{
  "vocab_size": 2048,
  "activation": "tanh_gelu",
  "init_std_qkv": 0.0379,
  "init_std_up": 0.0379,
  "optimizer": "soap_variant",
  "beta2": 0.95,
  "lr_head": 0.00661,
  "warmup_steps": 135,
  "decay_fraction": 0.935,
  "batch_tokens": 65536,
  "doc_mask": false,
  "steps": 5387
}
Each number is 200 + 30 x the weight over its row's rms, rounded and kept within 0 to 999. Layers, rows and columns count from 0. The size before them is the row's rms in percent of the matrix's.

# up: layer 3 MLP up, 896x224, rms 0.196, rows 811-838, columns 112-167
# down: layer 3 MLP down (transposed), 896x224, rms 0.151, rows 811-838, columns 112-167
up811,101,222,205,228,223,201,212,212,208,217,235,155,177,177,174,258,192,155,195,231,183,170,144,166,187,154,193,166,187,212,218,212,170,211,136,119,189,207,196,172,217,197,210,219,180,169,265,189,217,206,132,210,236,152,186,121,134
down811,103,176,165,168,245,193,226,187,195,178,213,190,252,178,231,184,175,210,162,184,175,180,186,153,212,189,201,201,197,195,191,210,202,194,180,181,190,190,216,221,237,159,178,207,171,188,177,177,207,192,238,247,203,193,180,221,209
up812,089,195,181,182,258,196,196,198,217,208,198,222,176,240,183,188,244,165,218,210,186,153,191,202,146,211,164,143,157,203,177,192,146,208,197,241,162,194,218,290,235,170,183,214,223,262,204,208,201,206,232,200,198,197,182,170,161
down812,096,195,215,173,169,191,229,222,173,216,186,175,176,190,185,214,223,219,218,204,172,179,221,207,167,219,224,191,241,197,177,205,169,223,220,172,234,189,230,203,233,250,222,171,193,205,207,195,168,183,192,143,106,218,200,221,220
up813,102,188,181,186,214,225,226,203,256,224,259,194,208,232,168,235,216,202,182,241,245,147,169,204,183,180,208,233,239,229,221,170,192,291,194,235,192,171,254,243,212,153,214,243,176,218,231,237,154,188,243,161,255,174,138,148,184
down813,099,210,243,230,213,201,223,282,223,177,201,217,188,192,188,221,206,190,268,199,185,237,210,191,172,202,210,226,216,221,207,245,167,241,178,196,194,168,214,193,227,219,193,252,195,216,196,206,172,236,224,160,191,220,227,247,179
up814,081,196,192,202,215,179,180,243,190,195,226,184,205,153,197,214,181,181,184,170,224,241,189,213,244,207,258,198,190,218,231,155,217,171,207,169,182,247,152,190,158,240,224,210,247,231,239,215,198,218,172,217,193,227,241,164,211
down814,092,278,167,196,174,208,211,199,223,164,204,199,222,228,247,224,188,225,146,205,145,204,216,221,180,237,198,220,165,197,131,180,217,227,169,191,248,220,206,201,202,192,212,207,170,213,209,189,170,182,173,279,197,201,247,190,213
up815,143,211,194,249,170,211,186,226,228,199,197,214,174,166,213,192,185,194,217,216,239,195,162,123,210,225,231,165,231,227,172,233,248,191,222,220,180,193,219,190,225,203,227,228,184,163,225,148,152,164,204,184,147,213,194,145,229
down815,107,211,171,171,223,213,211,157,157,216,218,181,232,213,184,238,206,206,196,174,176,207,216,274,213,200,147,203,172,181,203,179,146,237,202,165,191,202,181,204,157,215,182,159,191,219,189,179,212,230,205,229,288,222,208,242,184
up816,100,207,157,152,204,188,186,199,199,198,169,214,207,178,210,148,178,185,201,154,172,203,186,234,182,234,193,220,249,244,165,201,226,202,204,195,240,237,215,178,233,230,165,248,179,196,220,173,204,148,194,144,189,206,215,227,162
down816,093,199,200,204,231,191,196,173,172,201,205,167,170,271,185,239,192,200,210,158,212,201,173,241,195,200,247,232,165,217,229,217,210,198,217,218,184,226,195,197,229,204,220,172,199,219,184,261,178,206,185,201,150,218,201,203,200
up817,109,186,172,181,216,181,217,153,148,221,214,199,160,255,205,172,185,192,212,217,242,173,198,245,163,258,177,220,219,185,233,178,201,214,220,234,195,135,191,257,200,192,245,288,163,195,175,223,194,176,268,214,208,237,182,205,162
down817,113,199,217,237,255,194,169,212,181,245,202,175,246,219,258,228,221,177,242,167,240,166,204,195,143,214,240,195,185,190,166,168,227,192,190,201,157,234,175,212,212,236,212,202,239,197,174,212,207,224,194,229,214,223,158,179,193
up818,124,250,257,149,165,211,175,153,213,248,161,207,184,200,211,183,188,217,185,199,177,193,245,210,231,218,184,197,209,189,248,216,258,233,177,218,206,227,215,214,136,190,217,200,198,176,195,248,222,212,233,203,173,277,218,190,197
down818,104,196,192,267,206,188,204,232,192,152,267,207,160,218,186,234,235,177,203,202,267,225,149,188,200,204,201,186,240,192,188,180,137,234,204,199,228,187,201,221,282,182,187,194,222,231,179,218,205,155,188,206,204,146,244,192,221
up819,108,217,198,204,156,236,161,186,176,152,220,185,246,139,196,230,162,172,178,217,232,215,180,241,192,164,156,193,229,206,242,264,222,168,223,216,195,270,196,209,128,236,180,204,224,179,130,156,225,175,256,120,228,246,220,188,168
down819,099,192,218,194,200,171,166,242,160,160,156,225,156,159,188,157,181,206,230,266,194,192,172,140,236,210,234,161,182,231,253,191,211,171,199,205,223,212,181,213,131,241,185,203,177,203,171,229,220,225,236,159,165,150,194,125,198
up820,105,200,152,168,221,201,236,223,181,217,181,275,165,185,144,152,145,171,188,198,159,207,181,156,193,259,245,191,238,207,259,144,172,229,213,250,229,243,224,215,247,175,166,222,219,186,184,224,206,197,242,156,151,227,190,192,212
down820,100,220,169,202,151,175,227,220,180,257,202,176,191,225,196,195,188,192,213,252,166,181,175,148,187,188,205,159,192,172,177,175,180,231,189,191,175,174,197,195,209,176,182,213,218,188,189,207,140,189,176,268,258,245,201,221,219
up821,082,198,224,221,196,234,244,203,214,202,247,243,170,196,178,219,216,193,188,216,234,216,150,204,199,171,136,216,195,179,187,216,224,222,212,184,168,164,180,163,218,193,177,172,192,212,188,279,235,187,182,226,160,157,252,196,182
down821,087,161,259,181,183,186,262,162,212,164,212,188,179,166,183,228,170,213,228,216,181,200,254,234,177,173,199,216,216,209,174,250,208,221,230,263,218,138,193,214,204,214,204,224,177,209,234,176,171,209,162,221,220,132,221,228,210
up822,083,204,177,205,159,178,216,178,173,212,234,209,213,228,201,225,213,200,167,180,199,190,253,226,189,235,246,257,217,240,206,238,212,168,189,205,216,221,201,221,221,199,193,221,184,242,180,209,203,249,244,205,183,234,191,210,168
down822,092,189,183,233,194,191,242,219,160,181,201,176,212,185,187,255,210,229,191,165,242,227,242,170,186,238,226,218,193,212,163,165,206,209,223,184,183,189,213,209,228,230,190,219,211,156,173,224,216,179,230,239,207,178,210,198,197
up823,077,166,231,194,137,154,212,222,232,146,153,164,202,171,175,252,161,217,177,200,195,255,217,211,208,189,201,222,190,235,159,290,187,169,156,198,162,185,182,223,168,166,158,250,203,217,183,226,183,206,272,209,195,215,182,211,204
down823,095,191,166,211,258,220,203,201,222,243,118,198,155,224,214,194,124,132,197,191,199,208,199,195,255,164,159,276,293,154,229,239,183,228,180,167,193,232,212,138,192,219,203,165,186,172,231,175,234,211,187,167,185,202,202,184,249
up824,098,249,195,197,184,124,191,213,223,137,206,186,189,193,198,261,188,208,202,230,199,144,222,217,142,193,190,240,264,234,172,202,184,253,209,161,204,193,193,148,209,215,232,203,166,183,237,223,178,184,208,230,220,232,177,181,220
down824,116,219,175,204,177,180,220,182,216,212,213,259,208,190,193,208,183,194,207,236,187,175,262,199,140,205,207,246,224,255,239,259,204,202,206,166,193,252,175,195,205,222,185,182,164,201,260,221,181,163,210,227,207,248,189,206,205
up825,083,275,180,214,200,224,173,211,146,233,211,245,213,180,179,175,179,197,185,165,211,186,209,220,192,175,161,220,192,219,207,210,143,193,210,194,175,182,224,224,238,209,243,208,213,202,162,189,196,230,176,193,194,188,236,175,250
down825,086,254,197,208,209,208,202,200,171,242,212,204,215,169,218,182,215,207,164,230,225,212,242,199,193,179,232,212,205,160,194,185,156,221,175,185,185,265,224,179,268,185,150,267,230,272,143,195,193,164,179,217,192,172,176,197,170
up826,105,177,155,169,241,204,141,188,161,195,151,186,230,249,226,218,186,154,217,228,170,290,184,221,200,219,173,183,175,194,177,184,203,179,245,150,258,209,188,230,209,190,217,230,171,217,127,174,191,178,191,198,217,168,138,207,174
down826,093,226,207,210,220,249,148,153,221,205,215,178,235,275,203,170,213,209,247,217,180,252,168,217,214,193,212,182,173,175,226,224,196,202,189,221,177,168,144,241,231,188,146,207,160,160,179,175,243,161,145,211,204,192,177,173,251
up827,115,222,162,219,197,187,189,166,201,250,116,238,205,230,220,167,225,219,195,295,178,195,178,192,238,160,221,275,207,193,231,239,195,233,171,231,158,226,183,240,158,144,220,260,170,233,175,242,224,201,240,205,192,171,181,219,250
down827,094,139,230,219,241,166,198,218,239,235,203,199,194,194,265,170,195,146,203,155,217,219,207,209,214,207,199,234,141,206,169,217,156,166,191,162,197,192,209,263,223,192,220,180,212,196,206,215,250,204,144,214,209,191,190,199,163
up828,122,184,257,198,137,189,223,237,203,203,163,203,121,176,210,223,240,193,172,194,238,202,203,215,206,185,205,174,215,171,268,195,208,258,213,235,166,172,264,213,172,189,218,231,174,255,202,140,233,219,212,174,196,168,189,206,247
down828,112,165,200,206,206,226,191,250,177,237,241,144,195,159,259,181,180,188,181,165,177,202,134,163,195,154,175,158,191,164,239,209,228,225,190,205,214,151,218,195,176,188,194,273,212,253,180,158,202,218,194,211,238,203,262,195,226
up829,098,177,187,188,272,231,207,212,207,176,175,190,199,203,193,203,221,147,239,259,173,182,186,158,203,188,137,232,216,197,197,202,217,163,245,178,233,179,248,218,178,202,235,232,196,195,192,140,190,230,246,214,232,190,165,177,177
down829,099,179,228,226,241,166,192,275,233,249,221,184,234,239,193,182,178,218,147,222,160,167,220,177,179,181,195,208,137,179,207,208,230,174,206,194,222,229,206,202,149,206,132,161,185,197,246,199,225,152,175,239,218,226,194,238,214
up830,089,133,243,221,164,277,220,232,182,200,157,219,227,209,200,223,199,174,183,184,180,183,189,173,146,217,157,166,201,184,199,201,215,248,191,244,249,175,227,198,202,191,187,157,172,174,230,181,198,191,214,225,183,253,187,243,230
down830,097,182,235,192,184,274,179,221,180,222,222,252,220,219,227,175,229,239,200,201,196,180,247,196,171,191,218,185,261,243,179,164,169,223,216,204,220,256,223,302,247,143,195,185,202,184,203,205,209,224,211,227,190,188,160,189,198
up831,099,199,181,218,170,196,265,246,235,200,230,175,205,157,186,230,185,171,234,208,168,152,210,203,195,226,155,222,249,139,194,238,195,179,171,197,160,203,230,163,192,227,232,255,119,223,239,195,200,168,214,169,231,257,207,203,203
down831,111,183,193,222,140,225,220,193,211,179,173,194,209,264,206,229,197,278,163,177,168,209,164,210,210,178,192,200,250,216,156,186,196,168,200,187,231,195,173,229,221,189,202,188,203,115,194,224,160,170,198,188,184,114,194,166,214
up832,095,215,234,197,190,189,202,197,175,133,219,164,171,216,178,187,198,180,219,224,174,219,253,176,187,205,181,165,186,183,215,171,217,187,202,158,166,238,178,230,170,195,210,218,183,192,183,202,202,209,231,217,237,169,240,238,207
down832,093,198,183,233,220,262,193,202,194,226,207,257,205,206,212,202,226,207,197,199,198,173,204,180,147,200,169,165,238,242,160,193,222,206,165,166,178,191,200,241,240,191,143,220,151,152,194,228,162,221,255,142,215,215,144,236,200
up833,082,187,245,167,235,165,191,180,211,189,201,196,175,203,185,176,247,144,176,249,170,225,182,227,220,136,207,247,223,134,179,160,185,141,231,188,196,214,195,132,216,123,243,219,196,250,239,167,236,199,262,222,195,181,198,219,209
down833,093,160,164,269,169,220,194,201,244,171,191,242,219,220,198,169,217,170,171,231,244,198,141,154,191,156,263,211,186,208,161,133,208,178,213,195,175,186,165,193,177,197,210,196,178,219,200,163,227,197,286,200,179,222,242,226,208
up834,102,219,226,172,176,185,197,240,232,229,193,209,190,226,251,189,213,184,162,213,209,183,153,217,189,208,222,185,197,145,213,208,219,210,163,159,185,204,217,182,195,219,230,214,187,205,150,145,226,193,212,198,220,216,131,186,203
down834,094,204,173,143,223,183,251,196,222,215,184,231,214,214,229,199,226,230,202,188,240,184,193,184,192,194,223,201,237,244,197,155,236,187,225,234,246,176,152,211,219,240,209,191,164,213,217,156,226,207,172,200,203,180,177,189,220
up835,129,188,182,200,231,181,236,202,211,196,204,194,203,231,193,190,173,180,134,209,203,213,212,215,173,239,179,213,186,204,238,134,146,247,198,199,217,97,192,220,238,149,191,264,208,186,146,179,184,188,217,176,176,176,204,199,292
down835,124,195,215,135,207,174,265,236,191,247,216,207,208,195,195,137,259,179,170,172,256,215,179,198,222,183,223,171,211,171,176,224,200,161,223,180,219,222,255,227,251,176,199,188,237,208,164,170,222,208,240,160,208,187,192,233,143
up836,119,216,203,241,152,170,180,167,203,228,184,164,190,198,201,185,224,197,225,239,205,262,226,195,185,180,206,153,163,217,161,217,177,208,188,148,204,203,200,204,197,183,186,172,212,201,190,185,221,235,169,181,218,209,187,224,182
down836,118,223,235,251,118,169,210,181,231,173,196,195,166,165,178,236,236,157,130,223,196,209,172,152,200,147,233,141,240,240,234,202,192,175,201,172,213,147,193,174,185,229,229,267,170,248,197,230,207,198,190,238,218,229,160,209,214
up837,102,176,251,210,201,202,180,215,184,204,234,239,202,181,165,196,136,209,205,231,203,158,142,218,152,203,161,187,276,191,229,204,157,228,172,214,232,180,232,218,188,192,182,217,169,207,161,186,161,197,211,202,121,201,169,163,222
down837,095,198,193,228,248,231,232,148,239,201,161,204,196,265,196,191,186,205,205,191,203,194,210,229,174,259,150,135,199,158,197,239,194,163,233,204,157,214,206,134,164,199,220,150,152,169,193,224,208,232,158,200,214,191,191,183,152
up838,087,181,243,160,238,173,196,230,203,222,181,153,220,219,195,202,196,158,237,240,184,229,197,205,200,197,192,198,158,235,252,222,194,156,168,241,152,228,208,171,187,216,232,225,163,230,177,246,180,267,194,153,218,210,142,214,230
down838,100,182,191,174,184,194,209,216,167,185,199,155,206,197,183,202,199,226,212,195,215,188,133,180,149,157,201,163,146,181,214,157,259,224,209,241,184,219,174,180,176,233,217,242,221,206,180,179,275,301,177,194,207,191,193,211,254